Each number is 128 + 32 x the weight over the matrix's rms, rounded and kept within 0 to 255. Layers, rows and columns count from 0.

# layer 2 attention query, 384x384, rms 0.116, rows 77-113, columns 96-143
[[125 170 145  87 134 140  92 120  84 163  98 147 102 152 115  85  87 173 167 144 185 152 129 135 103  78 111  84 179 120 188 131 169 133  69  65 152 102 107  76 119 112 159 156 135 144 136 135]
 [190 100  63 172 154 151 126 185 133  74 108  86 105 165  90 109  99 110 164 135 119 149 101  91 127 139 157 148  76 135 122 134  53 135 145 143 164 162  68 119 156 142 146 116  88  99 104 106]
 [165 116 132 120 145  91 102  65 126 112 140 189 142 155 147 143 138 129 159 164  70 181 109  60 125 177  97  82 142 156  72 100 132 157 157  98 149 134 144 111 143 166 150 146  76  78 120 222]
 [150 138  96 118 133 161 149 132 118  48 144 118  92 145  85  91 106 114  73 106 151 141 118 124 150 174 110 157 118 139 148 123 147 135 156 113 128 141 133 141 157 139 148 115 117 131 132 152]
 [ 73 146  95 132 151 135 114 125  92  57  84 156 126 124 110 113 153 124 162 145 138  98 102  61 145 115 136 108 141 176 116 164 154 111  92 120 102 136  76 132  77 162 169  90 124 171  94 127]
 [ 89 133 213 147  86 103  89 148  98 171 117  96 103  88 171 141 117 115 141 134 114 124 106 157 150  86 164 118 137  76  83 119 144 164 177  44 159 129 145 126 115  84 121  93 117 116 188 123]
 [ 96 119 167 184  77 122 113 128  83 156 119  45 128 111 160 147 123 113 130 108 109 146 152 150 157 189 121 159 157 131 175 125 138 103 195  91 155 121 203 161 149 123 126  91 149 142 205 117]
 [134  98  96 136 112 110  62 149 146 133 125 143 105 161 187  97 139  83  87 128  90  52 140  62 102 153 148  99 163 164 137 112 180  96  88  69  81 175  75 143 135 119 167 140 144 200 100 212]
 [151  74  72 109 147 107 141 133 174 156 117 183 215 163  89 176 140 127 160  89 134 126  71  99 167 130 142 111 107 167 151 126 165 126 180 109 144 111 121  57 150 133 138 195 123 158  58 115]
 [102 100 158  98 107 157  89 140   0 156 136  84  99 113 136 159 100 167  95 151 123 173 149 178 110 130 138 133 152  94 102 150 165 114  87  40 154  77 134  97 129 142 113 135 179 116 215 175]
 [138 135 169  97 141 130  83 129  87 111  78 128 117 179 150 126 124 163 118 116 150 173 139  92 104 175 113 117 135 136 155 130 171 121 121  87 184 113 145 119  97 111 146 148 129 105 126 125]
 [ 64 124 181 122 144 112 133 131 114 140 150 108  78  84 188  61 121 148 154 111 107 158 181 135  96 113 159 126 167  88 164 126  72 122  62  60 122 157  62 127 122 103  87 139 218 121  71 138]
 [101 222 139  99 203 116 143  53  64  85 150  80  66  79 126 115 206 165 177 119 113 100 184  94 128 126  77 103 159  90  98 177 141  98  89 255  85 136 136 120 109  74 186 152  95 127 133 153]
 [143  97 109 198 110 124 114 139 117 148 233 122 184 135 109 163  67 194  81 235  54 153 101  93 176 186 159  54 105 149 115  91 104 137 150  63 200 146  95 148 149 116  82 143 104 143 174 152]
 [143 181 148  86 168 106 185 118 135  72  66 225 143 143 161 199 221 110 148 134 134 149 116 128  47 145 129  55  78 147 165 158  91 178  62 231 140 112 166 111 100 124 186 140 135 130  98  83]
 [124 103  61 163 109  49 117 128 115 219 203 202 159  81  71 128  44 178 109 173  88 183 102 184 188 141 155  90 136 109 114  54 102 136 154 113 174 109 174 144 121 102 104 142 169 143 166 173]
 [101 140 131 111 110 130 131 152 141 153  92 124 175  86  79 119  86 129 192  96  57 154 115 101  90 102  93 141 161 132  52 108  93 112 154 205 168  65  93 136 100 122 132  18 128 138 107 128]
 [119 153  68 157 209 188 158 169 132  64 108 139 109 126 139  96 139 101 138 127 146 121 152 126 159  96 132 171 113  95  78  74 118 154 111 174 139 127 142 157 157 123 199 120 124  97 107  70]
 [ 74 118 121 136 126 145 109 153 125 101  93 130 140 187 120 131 102  75 130 114 153 138 110 197 137 110 181 180 127 118 101 120 151 132 106 102  89  77 118 149 165  65 124 112 182  92 130 125]
 [123  81 127 116 125 115 178 114 112 107 111 134 161  96 101 145  70 157 125  55 102 128 122 145 123 135 119 125 101 110 112  93 145 114 113 133 213 178  90 178 199 143 121  87 169  92 124 126]
 [ 57 130 139 113 173 127 158 155 118  97 110  96 138 131 140  93 131 100 110 147 129 146 123 138 136 143 141 155 100 180 117 139 180 147 148 114 124 123 190 118 116 116 116  99 144  94  74 161]
 [153 126 136 151 124 154 146  97 118 112 153 137 125 124 141  83 183 137 151  79 124 126 134 148  89 177 124 137 137  81 145 105 135 114 102 125 130 137 136 151 126 105 145 121 138 142 188  79]
 [135 127 121 120 136 132 122 118 147 148 108 120 152 132 107 135 100 119 141 145 128 107 134 151 163 112 143 109 132 129 103  85 115 102 150  92 156 150 109 160 158 128 173 156 114 130 171 145]
 [ 90  92 166 130 135 184  98 131 117 171  98 158 149  95 141 149 179 111 125 114 147 131 142 111 144  93 108 144 127 122  94 138  97 143  84 106 132 123 114 139 133 111 167 139 112  96 145 115]
 [125 123 179 136 160 178 141 140 108 106 118 153 119 197  89 143  67 107  88 150 127 128 201 145 106 117 136 147 117 215 127 141 166 152 130  86 160 133  96  96 102 110 155  98  84 153 103 115]
 [101 133 141 149 106 127 180 119 117 150 125 151 142 104 125 147  87  93  83 141 133 131 166 112 149 124 149 103  93 137 115 159 130 120 126 144 130 142 203 139 134 111 190  81 133 100 155 152]
 [121 161 136 160 107 106 126 141 155 145 109  98 115 135 150 142 140  95 139 135 110   8 163 150 109 106 113 131 158 169 136 100 120  61 143 147 163 150 105  77 154 123 119 160 162  67  86 121]
 [116 157 160 141 152 118 106 140 114 137 128 121 148 146 189  83 161 127 141 117 115 110 122  97  96 114  68  95  92 192 162  98 140 116 134 113 104 140 146 127  85  84 113  90 120 140  88 138]
 [115 164 132 127 155 116 154 115 110 125  93  73  48 129  87 133 122 129 118 145  66 116 133 110 137 117 174 140 111 168 140  98 172  99 113 123 169 152 113 158 117 133 118 104 111 130 154 134]
 [134 121 160  91 121 114 145 176 139 129  91 111 153 136  84 124 123 140  92 145 122 149 160 130 175  83 111 124 108 170 100 163 105 171 130  82 166 123 147  61 128 130 164  86 117 150 187 130]
 [163 119 125 164 152 127 118  80  76  85 142 142 134 141 148 130 179 120 139 117 115 100 106 126 117 138 117 124 126  86 121 189 156 127  95 100 113 115 144 148 172 153 117 158 178 114 119 137]
 [125  93 149 120  89 160 142 166 185 107 121 152 133 171 113 134 128 115 120 142 134 115 144 128 115 100 104 149  98 177 130 150 121 188 133 119 127 151 149  75 154 148 102 155 125 156 100 124]
 [101 113 135 188  97 132  94  98 128 161 169 147 100 154 151 149 133 190 180 150 131 125 113  93  67 111 139 150  87 129 177 178 133  91 144  95  81 163 114 121 135 141 126 172  91 101  92 140]
 [ 88 134 165 121 109 136 128 146 115 158 126 124 171 133 119 114 118 138 108 132 177 138 152 114 102 137 148 107  92 153 140 138 113 219 107 118 134 147  83 144 109  89  99 151  88 139 125 140]
 [135 158  78 121 144 107  94 185 120 104  81 147  98 104 135 124 148 124 133 140 124 166 110 126 150 152 171 131 114 149 139 150 147 154 121 173 129 107 147 147 135 144  75 116 150 113 106  92]
 [113  96 131 178 153 115 134 132 105 144  99 123 189 134 116  64 141 137 117 100 130 102 175 159 121  99 141 127 137 150  97 205 148 106 122 166 172 125 107 154 114 141 117 111 145 100  91 161]
 [119 120 108 141 128 152 102 139 168 151  96 127 164 112 163 130 114 138  84 147 105 167 131 141 163 104 175 145 115 132 170 143  76 136 129 134 114 157 134 132 122 145 149 172  99 119 114 162]]
# layer 2 attention key, 384x384, rms 0.112, rows 77-113, columns 96-143
[[130 196 146  95 141 150 168 144 104 100  73 108 121 145 106 160 148 142 131 106  89  98  71 134 157 161 178 178  96 104 169 134  98 157 139  96 108 108  99  70 112  90 187 147 126 152 144  78]
 [ 81 110 108 146 153 110 154 135 162 124  70 106 182 143 116 159 110 124 142  88 125 152 188 117  84 113 113 159 174 158 134 135 170  57 152 128 149 156 120 141  75 127 138 172 118 102  68 133]
 [107  45  91 166 140 122 135 131 141 194 177 127 170 136  78 126 110 101 146 160 123 137 128 123 111 144 145 159 127 182 139  57 103 152 183 127 155 191 114 134 130 195 129 148 158  43 141 193]
 [145 107 124  98 131 122  84 127  89 101 150 122 137 126 137 125 126 149 132 169 132  97 113  96 122 136 162  91 118 149 109 108  77 157 126 142 129 132  70 133 123 112 130 120 121 152  98 110]
 [134  83  96 142 125 166 136 152 128 163 182 125 110 134 135  61 171 115 136 152 108  97 141 127 160 171 151 144 196 130 146 111 119  99 133  96  73 154  87 136 119 211 121 128 143 168  68 113]
 [137 118 156 161  81 186 140 155 106  97  91 115 105 113 171 110  30 151  85 129 205 128 132 121 137 139 102 104 107 110 105 146 120 153 159 131 105 108 165 180 100 199 129  73 157 205  82 131]
 [160 149 123 115 123  99 194 140 116 132 147  76  47 137 182 144  86  85 140 155 121 114  88 145 136 125 118  90 113  77 140 146 183  92 116 104 126  86 134 127 166 107 120 125 186 142 167 147]
 [117 136 130 162 136 182 204 167 153 121 137 150 128 129 180 170 206 131 115 141 121  91  79  67 123 157 120 110 122  96 113 114 162 116 183 119 171 155  73  99 149 133 117 144 131 167 130 106]
 [116  84 159 110 158 140 109 132 182 115 143 134 122 154 148 153 146 170 119 140 115  80 105  95 101  86  95 163 177 146 133  68 113 159 146 115 165 177 104 186 145 174 172 123 135 198 138 122]
 [195 160 184  90  37 193  72 137  35 180 134 148 162 140 164 141 109  97 135 118 125 141  71 169 172 174 122 132  87  83 110 118  86 125 129  59 175  85 164 178 155  82  96  85 139 154 142 121]
 [178 158  95 178 138 156 140 108 149 130  97 121 136 160 133 124  99 102 149 164  25 118 132 148 136  99 109 150  90 101 148  68 174 130 189  91 111 109 106 130 108 104 130 160 165  61 133 168]
 [133 159 206 119  53 119 168 177 167  77  56  83 100 188 152 102  48  94  76  99 140 131 154 147  93 110 144 207  77  48 139 164 128 172 213 169 141 112 160  77  91  75 188 190  97 168 147  84]
 [ 61 157  76 201  98 162 177 147 154 126 110 108 157 143 124  44 117 104  66  95 127 193 117 186  53  85  86 141 155 152 119 217 110  76 176 155  97 137 148  91 121 139 150 193 170 112 180  75]
 [139  85  92 122 171  78  94  73 104 126 190 136 165 107  62  71 193 150 106 191  74  99 138 120 201 144 126 178 115 154 103  54 118 190 182 124 173 124 112 187 135 183 126 132 143  93 173 139]
 [160 142  89 114  99  85 198 141  87 183 111 105 143 134  88 178 169 122 185 120  60 194  87 162  95 102 143  83  95 136 138 144 127  59 123 154 181  95 115  63 193 173 124 166 138 101 173 105]
 [132  42 144 120 155 155 146  97 113 141 118 119 108  65 125  94  69 124  93 148 155 135 148 153 143 109 122 120 149 114 101  60 129 186 163  88 146 199 167 205 136 174  87  69 152 136  87 148]
 [133 123 125 115 153 157  93 187 127 179  99 100 112 102 122 135   0  96  81 104 133 181 130 117 123  36 179 142 121 130 147 159 149 120 164 136 126 148 127 115 128 100 131 164 155  99 129 156]
 [137  96  95 150 143 101 143 142 149 126 184 114 217 159 108 138 152 143  83 105 128 198 138  95 119  38 152 165 164 151 158  95 128  97 168 135 193 172 135 162 143 127  94 155  76 138 125 165]
 [114 136 123 157  94 138  97 179  53 101 118 107  33 122  97 151  35  97 106 122 141 122 140 193  86 137 143 128 125  55 149 126 112 110 167 112 136 123 129 175  75  23 140 130 164 152 135 124]
 [149 101 125 179 107 129 107 119 128 129 135 128  63 132  77 110 142 116 112  72 140  56 107 102 113 157 117  71 126 112  88 133 118 115 128 109  23 114 121 157 120 135 106 128 147 107 133 126]
 [166 164 140 134 131 115 138 122 170  90 112 162 135 147  76  87 153 147 167 145 108 173 126 183 170 140 128  42 132  97 138 112 133 117 164 116 133 130 156 176  95  74 105 103 164 158 154 147]
 [133  83 116 120 163 155 157 106 158 152 153 131 120  74 128  96 170 127 193  68 129 141 123 121 170 105 116 111 165 118  86 162 151  61 194  99 139 147 116 101 129 105 136 155  94 141  98 114]
 [ 90 130 142 119 166 142 139 143 111 113 113 116  65 175 143 100 133 119 143 107  64  81 117 161 126  99 126 159 116 126 131  91 147 121  81 107 133 122  87 159 147 143 127 118 148 129 141 191]
 [134 140 124 117  74 115  94 148 158 128 113  96 125 171 140 115 170 145 108 117 128 103 117 165 169 133 161  97  59 147 133 133 154 128 151 118 129 147 178 131 116 175  87 117 164 111  78 155]
 [199  60 166 134  96 171 129 160 124 150 111 120 125 155 103 148 133 123 143 183 110 186 120 126 102  77 110 104  90  90 138 112 141 110 126 105 152 108 176 114 173 121 106 146 158 153 138 158]
 [127 147 122 115 146 102  88 111 105 131 118 109 145  81 110 141 122 155 157 134  99  90  74  97  98 137  96  87 139 121 136 131 156 181 124  91 108 145  91 165 104 111 131  94 144 129 127 152]
 [127 128 129 101 140 101 158 133 100 138 147 130 108 121 132 130  46 128 139  82 140 112 137 133 102 102 130  91 132 125 193 148 137 119  97 121 124  68  85 186  85 125 156  91 159 124 116 136]
 [116 107 123 142 130 156 102 111 135 100 113 168 139 123 140 136 143 101 124 140 106  68 170 116 146 116 132 132  78 149 165 131 108  99 132 155 148  90  89 167 110 132 128 153 135  98 128 113]
 [ 76 142 145 109  95  96 100 132 139  86 117 136  91 144 117 118 162 142 165 144 111 152 138 135 118 171 172 113 139 113 131 136 109 142 180 165 140  77 146 131 157 154 101  72  91  89 133 140]
 [ 91 121 107 113 118  97 140 136 139 116 137 156  76 147 136 121 124 146 111 156 126  71 154 142 131 111 159  92  92  74 152 146 115 200 112 133 131 129 148 156 132 177  85  73  80 126 187 144]
 [148 114 151 111 130  90 113 121 168  85 147 141 174  96  58 118 103 158 137  59 135 134 132  87 110 133  83 120 127 130 134 152  83  81 142 168 141 148 125 111 180 108 165 101 133 125 152 110]
 [122 172 123 122 105  67 148 124  56  60 155 181 170 134 137 135 165 125 115 163 110  87 135 149 137 118 157  88 104 101 121 120 100 229  94 163 129 107 135 118  71 185 162 184  77 104 169 153]
 [173 128 103 131 126 162 144  95 164 142  99 119 171 131 158 129  90 147 108 127  92 186 133 155 107 111 122 164 183 109 119 131 100 109 137 134 142 114 125 186 144 115 126 106 141 134 104 109]
 [ 63 135  86 139 104 176 176 166 152  96  70 101 121 137 154 119 128 116  95 149  37 126 131 126 130  70 153 117 143  97 131 132 125 183 112 115  97 145  89 158 103 138 131 114 102 145 130 120]
 [121 156  92 109 161 110 120 118 113 146 119 134 195 119 171 106 119 126 129 117 102 121 142 190 162 102  96 156  91 209  80 105 150 134 130 117 161 156 127  90  75 196 147 168 168  94 137 140]
 [154 101 153  87 119  82 136  68 107 128 103 175 174 109 144 150 120 116 150  76 114 121 132 152 131 124 131 159 132 156 137 139 172  94 158 127 113 112 132 169 137 122 162 101 166 137 209 173]
 [139 159 122 130 146 122 117  74 149 184 185 140 154 154  99 114 100 166  79 175 119 125 140 139 108 127 144 120 122 142 153 157 126 127 138 152 144 184 139 135 104  73  79 120 108 120 169  95]]
# layer 2 attention value, 384x384, rms 0.0984, rows 64-95, columns 96-143
[[130 129 149 144  91 197 122 131 102 121 165 190 133 158 193 149  86 107 119 129 121  93 114 222 133  81  99 134 130 145 155 184 125 169  88 147 103 128 145 131  94 176 145 152 131 145 143  94]
 [171 122  92 162 118 139 109 129 106 151 136 111  81 108 155  75 143 226 146  97 129 107 139  78 143 152  78 161 182 135 129 140  52 105 117 101 167 120 159  85 117 133  92 104 151 111 172  80]
 [106 104  96 162 158  88  94 154 133  89 131 130 111  85 104  98  92  73 154 151 167  73 143 113 142 198 156 163  93 118 135 112 101 105 130 103 147 138 131 117 171 106 149 106 162 147 142 145]
 [128  95 156 157 156 134  99 117 165 163 193 127 123 138  92 178 148 153  71  79 119 180 105  67 105 113 165 163 128 128 146 151 223 138 103 108  55  73 138 131 137 112 133 116 154 100 141 120]
 [121 111 148  96  87 151  76 137 157 137 163 156 148 119 121 146  99  80 145 141  76 109 131 116 130  82 144 149 160 143 141 137 102  53 188  74 142  98 164 107 149 179 100 110 149 128 149 111]
 [ 75 142 150 152 126  97 139 120 146 145  92 144 131 132 122 160 101 157  88  94 180  98 152 142 153  78  55 130  90 155 131 119 120 114 158 229 101  91 160 146 129 118  95 150  91 113 156 189]
 [ 80 121 162 116  83 226 175 120  98 125  84  94  64 107 143  99 192 215 141 115 135 187 110 170 102 106  95 125 172  72  51 104 187 105  97 172  51  65 159 155 108  74 186 137 109 142 131 133]
 [112 105 134 141 102 164 179 121 106  93 142 158  76 158  77  69  57  99 179 172 111 205 179 115  96 137 122  97  77  86  94  84 101 115 165 111 138 205 129 142 131 103 136 108 103 143 152 144]
 [138 140  88 144 174 175 159 103 116 152 105 131 127 203   5  49  40  77 142 141 132 201  86 184 115 183 118 139 103 151 137 173 121 152 128 130 113 197 190 151 198  71 139 119 134 151  54 186]
 [ 97 148 197 162 122 179 183 118 165 152 108  88  99  92 124  92 152 166 124 155 143 202 140 130 135  87 112  91 130 111 152 162 148 134 104 251 155 114 135  90  81 123 134 128 128 106 123 117]
 [151  90 207  98 112 134 109 126 113 108 148 118 134 199  85 171  54 127 117  52 138 116 137 123  82 111 169 184 107 151  59 104 109 132 133  99 136 134 106 112  78  98  78 157 120  96 112 164]
 [143  83 140 131 144  69  68  73 137 163 225 184 151 119 163 161  69 145 126 112 140  82 171 133 159 121 211 152 137 116 172 112 130 145 205 166 143 177  62 180 147 180 113 131 121 124  98  87]
 [137 150 195 117 107 154  90 171 125 155 110 175 109 150 110 168 114 124 113  82 164  86 134 147 171 132 198  85  84 100 181 189 148 135  78 107 181 121  78 143 124 190 146 108  83  94 155 142]
 [141  76 137 131 154 101 110 153 177 160 160 108 130 134  73  84 161 100  64 137 106 138 102  89 117 120 145 122 121 125 172 128 142 154  72 146 117 116 163 156 154  90 150 156 137  90 119  84]
 [ 79 160 133  96 133 117 174 103 137 154 142 185 114 149 127 189 205 129 127  79 144 148 160 126 104 171 143 123 147 126 138 157 103 114 114 123 191  10 104  97 162 130 206 111  79 129 114 131]
 [150 129 192 151  80  68 123 130 142 131  95 130 120 121 176  65 120 202 102 152  61 128 155 100 109 118  77 123 112  95 100 154 122 114 151  67  85  76 141 162 132  86 151 162 109 131 103 118]
 [176 115 142  96 108 120 164 105 147  96  78 102  88 164 118 133 107 118 151 165  86 150  94  40 214 109 139 131 178 110  63  89 150 130 112  90  92 120 148 146 129 141 154  86 149 121  92 255]
 [161 115 109  92 160 120 133 155 161 146 173 113  80 104  98 126 119 112 122 123 148 189 135  96 151  83 153 165 163 161 132  77 118 145 125 117 131 111 109 129 179 138 182  86  90 128 108 153]
 [111 122 110 136  63 121 118 123 146 100 125 130 109 107 149 141  48  88  77 164 155 106 118  98  76 110 178  89 125  82 117 126  81 111 190 101 124  82 104 108 123 158 108 130 195 141  78 151]
 [ 59 150  38 171 168 130  92 150 187 108  91 180 111 143 114 216 149 146 159 102 105  93  68  93 162  52 114 154  83 135 181 202  87  92 134 142 137 171 131 146 139 106 151 139 126  61 111  89]
 [205 142  91 111 173 136 131  85 100 112 124 112 103 181 158  99  88 144 146 118 134 177  81 161  98 116  53 120 147 158 101 137 172 155  18 170  59 154 134 113 102  84  82  72 116 129 124 237]
 [149 153 152 128 136 139  85 101 107  96 164 176 114 140 137 126 180 177 131 160  49 185 122 116 123 106 131 105 185 141  76  95 109 106 175  55 154 156 122 153  72 146 214 149 176 142 133 128]
 [162 109 211 138 120 126 133 159 133  97 148 146  89 162  59 161 119 122 113  96  77 106 151  75 104 125 108 116 122 111 162 188 120 139 138 123 167  98 171 107  88 102 122 219 143 142  87 116]
 [101 146 197  84 156 167 107  77 128 112  50 134 127 156 122 122 180 129  67 143  87 102 120 162  58  86 110 158 134 108 181 129 134 114 149 172 187 179 133 115 112 133 170 165  89 141 106 131]
 [163 148 104 141 115 158 122 147 126 143 156 156 118 140 152 180 131 164 110 119  51  57 130 158  98 129  91 122  84 169 117 100 132 123 139 113  99 101 134 137 125 118 113 179 133 114 165 139]
 [172 117 170 100 146  98 175 141 218 131 151 122 110 156 116 189 132 102 103  40 161 149 109  89 130 193 125 191 104 158 119  79 200 156 175 127  98  97 135 148 119 155  42  98 140 142 123 166]
 [128 149 207 125 120 141  71 110 151 148 117 115  97  46 162  72  88 153 140 106 159 104 152 170 119  67 137  83 128 208  90 135 101 155 131 123 102 134 151  86 150 143 135 144 161 112 132 178]
 [139 125 158 120  97  55 162 115 170 149 138 100 182 155 160 117 185 128 159 138 111 125  98  95 134 119 183 117 110 154 105 129 156 110 161 180 110 127 117 103  64 102 108 164 201 142 165 143]
 [129 106 192  86 103 124 144 139 184 138 139 101 134 120 134 131  81 107 112 118  48  76 137 115 103 162 104 213 118 119  92 117 173 112  91  78 123  34 131 110 105 168 121 129 120 131 114 155]
 [101 143 143 154 120 142 168 112 161 154  93  95  75  55 183 126 132 113 109 183 107  84 106 164 112 193 125 119 159 134 171 135 166 111  86 184 129 123 133  77 170 169  94 131 151 106 113 143]
 [ 63 144 223 124 175 114 115 188 110 110  64 127 120  79  83 128  64 100 175 146 114 139 122  86 126  89  69 107 137 103 142 138  62 154  85 138 164 132 151 146  89 119 142 130 140 167 131 122]
 [110 110 152 134 136 182 131 136 165 126  94 104 106  70  61 115  96  86 136 168 150  79 185 142  94 156 168 129 147 119 171 163 121 103  83 108 126 176 130 134 123 143 122 130 115 111 110 168]]
# layer 2 attention output (transposed), 384x384, rms 0.0755, rows 64-95, columns 96-143
[[137 103 158 124 136  96 131  92 145  96 108  76 149  92 113 137 131 106 128  33 143  42 169 103 145 142 136 137 118 138 138 102 133  98 164 126 106 108 144 168 180 145 117 123 131  49 165 150]
 [144 179 136  76 182 204 144  86 125 179  32 120 158 162 149 149 129 110  98 236 226 173 147 142 158 145 102 107 128 120 119 155 178  70  94 144  80 134 114 107  85 134 181  63 162 195  76 142]
 [219 113 159 161 167 135 146 105  95 143 179 165  86 154 145  85 182 141 155 145 118  17  41 140 134 109 146   0 169  90 151 139 140 147 131 137 101 168 101 202 103 243  87  76 105  74 165 105]
 [140 135 150  39 114  80 154 164 177 141 101 112 137 162  66  74 164 118 120 177 148 191 137 151 193 134 108 179 137 134 122 121 186 205  75 105 188 175 170  67 179 143  81 144 179 188  46 107]
 [178 125 100 173 168 102 146 184 107 111  58 160  65 141 160 120 126 112 161  77 146  59 151  98 111 119 127 140 102 114 123 150  96 234  86 164 207 129 128 147 115 127 150  92 128 155 154 110]
 [157 143 125  90 126 101 135 138 101 105 155 133 132 115 187 162 127 109 187 157 171  12 160 137 152 119 156  76 201 149 132 127 119 146 130  87 118 119  32 160  46 183  91 109 176 176 130 120]
 [133  90 121 132 130 104  85 163 128  77 153 136  91 150  81 121 102  91 112 155 108 199 140  91 152 131 136 139  74 173 137 110  59 215 122  89 174 155  71  97 118  72 111 115 148 128  86 133]
 [152 142 153 116 145 127 123 131  93 166 113  55 131  88 172 112 158  97 124 200 127 255 137 130 187 132 122 200 144 202 136 106 185  86 138  61 136  28 113   0 100  15 108 147 135 150 123 156]
 [ 34 167  52  81 152 157 143 168 116 139 139 109 163 127  84 110 181 126 130 149 131 148  83  68 130 109 127 179 153 139 128 114  96 113 142 119  87 130   6   7  79 179 128 107 154 183 117 113]
 [164  72 146  93 192 109 119 199 144 144  96 187  93 145 106 160 142 161  72 129 122 171  82 149 157 157  84 185 130 100 125 133  64 141 131 112 141 113 167  60 208  93 184 128 165 144 159 154]
 [137 174  69 155 159 209 121 121 157  78  79 131 121  97 145  92 126 131 163 147 116 178 130 130 158 149 168 103 173 124 108  60 124 116  58 125  59 114  73 167 142 142 148  65 117 140 129 163]
 [114 116 125 153 105  98 119 107 188 143  79 130 152  61 174 151 145 119 170  65  29   0 212  81 190 105  68  52 145 114  88  98 139 158  84 145 150  94 216 162 118 118 138 170 128  94 153 128]
 [ 67 141 129 201 136 100 140 117  91 161 128 161 203  53 115 157 135 153 219  93 142   0 121 132  54 132 107 137 238 111 149 131 108  79 129 177 157 191 150 196 109 135  83 151 106 104 113  72]
 [154 159 103 167  76 106 114 107 132 123 139 140 136 139  93 137  93 180 102 128 136 148 147  96  86 183 154 140 159  97 108 127 116 127 151 149 147 142 164  97  99 211 111 162 173 215 144 131]
 [198 157 176 152  88 142 183 134 130 148 126 146 117 105 141 106 102 132 120  92 177  90 132 169 163  71 171 115 182 147 180  95 155 114 105 129 107 235 133 193 122  90  98 112 180 179 164 130]
 [ 74 219 152 102 172 148 138 195 172 140 116 158 146  54  92 159 102  96 147 148 139 190 119 159 160 159 123 154 112  90 150 108 122 133 158 164  98 182 221  78 101 191 114 137 120 137 129  99]
 [103 158 172 109  91 137  87 194  91 104 214 133 138  59 109 135 121 174  69 108 136 105 163 168  37 130 102 198 119  53 112 120 117 146 177  98 155 117 100  72 136  80 128 111 126  69 167  91]
 [108 189 106 104  69 132 159 102 137 134 133  82 186 141 116 118 133 144  61 133 112 255 174  91 111 170 116 144  91 135 135 139 135 165 133 116 155 135 167  38 127  91 124 178 182 177 100 144]
 [145 172 171 110 136 139 161 145  91 143  60 160 115 143  97 135 160 151 184  37 155  36 112 121 125 104 104 123 117 148 135 149 190 227 101 140 101 155 117 154 159 186 164 115 134 132 107 131]
 [158 125 165  80 108  84 170 134 153 113 189 160 160 149  81 149 165  71 187 156 181   0 111 193 151 181 139  99 155 171 144 127 106 161 143 141 124 140 121 158 115 255 175 133 142 118  64 155]
 [ 82 125 111 140 107 118  86 159 173 142 119 108 130 155  97 150 150 107 133  90 159 157 149 122 111 168 133 142 139 148  73 118  99 141 139  77 112 135  62 117 150 125 138 190 114 152 156 147]
 [ 49 145 131 130 109 140 135 122 122 178 119 113 126 186 145 115 139 102 110 133  95 255 135  74 175  91 151 226 131 145 134 130 109 108 104 114 124 127 129  21 162   0  74 168 157 170  98 129]
 [ 83 216  94 107 140 161 166 120  88 150 102 148 165  99 202  88 156 176 132 170  81 202 119 199 202 128  71 160 172 141 119  61 125  97 134 109  79 127 133 127 129 130 104 139 135 117 161 175]
 [124 118 137 137 115  94 183 123 157 143 191 114 176 126 109 201  55 160 197 157 176  94 115 163 157 155 125 161  72 112 150 155  97  59 152 122 195 107 119  89  98  56 100 153 157 119  94 103]
 [ 76  64 149  82 166  92 139 102 193 135 102  62  98 127 145 132 153  71 163 102 154  17 104 124 140  81 151 136 134 118 129 218 131 123 115 149 154 187  88 182 119 105 107 171  79  81  82  77]
 [ 48 154 175 118 128 113 192  72 114 129 173 202  62 150 160 102 100 132 170 228  90 116  64 183 162  97 207 110 109 146  82 135 166 102  97 113 207 202 125 156 127 112 156 184 117  62  96  98]
 [ 85 134  82 197 198 145 110 205 105 129 142 143 114 109  51 139 107 101 136  72 163  57 188 132  97 190 110  97 191  85  93 187 102  97 108 167  38  75  53 213  86  96 141  20  99 121 135 139]
 [ 78 151 113 171 162 127  67 151 101  91 171 166  79 120 160 147 127 123  73 186 109  63 129 122 158 133  68  32 111 122 146  75 113 132  74  95 155 119 103 232 162 150 120 172 150 101  93 108]
 [166 138 185 126 119  45 121 163  82 119 189 155 121 104 117  97 204 160 121  94  88 128 125 100 145 100 132  95 119 124 129  36 118 235  57 163 102 229  89 219 131 122 147 112 135 154 172  33]
 [183 136 183  78 155 122 130 179 133 111  87 138 149  94  53 138  81 122 180 104 182 106  87 136 164 122 172 209 111 107 174 155 118 124 214 145 115 120 100 188 119 151 141 117  67 108 160 100]
 [162  47  81 130 138 134 125 110 140 146 138  78  81 148 179 117 157 122  92 146 109 214  98 148 168 167 117 121 113 198 115 147 131  59 173 105  90 102 145 108 102 137  92 140  78 108 171 143]
 [144 149 130  88 178 169  82 194  66 142 186 100 130 145 165 104 143  92  99  54 126   0 111 160 176 144 164 140 172  90 158  73 103 140 146 157  79  99  57 227 196 176 151  37 184  88 157 122]]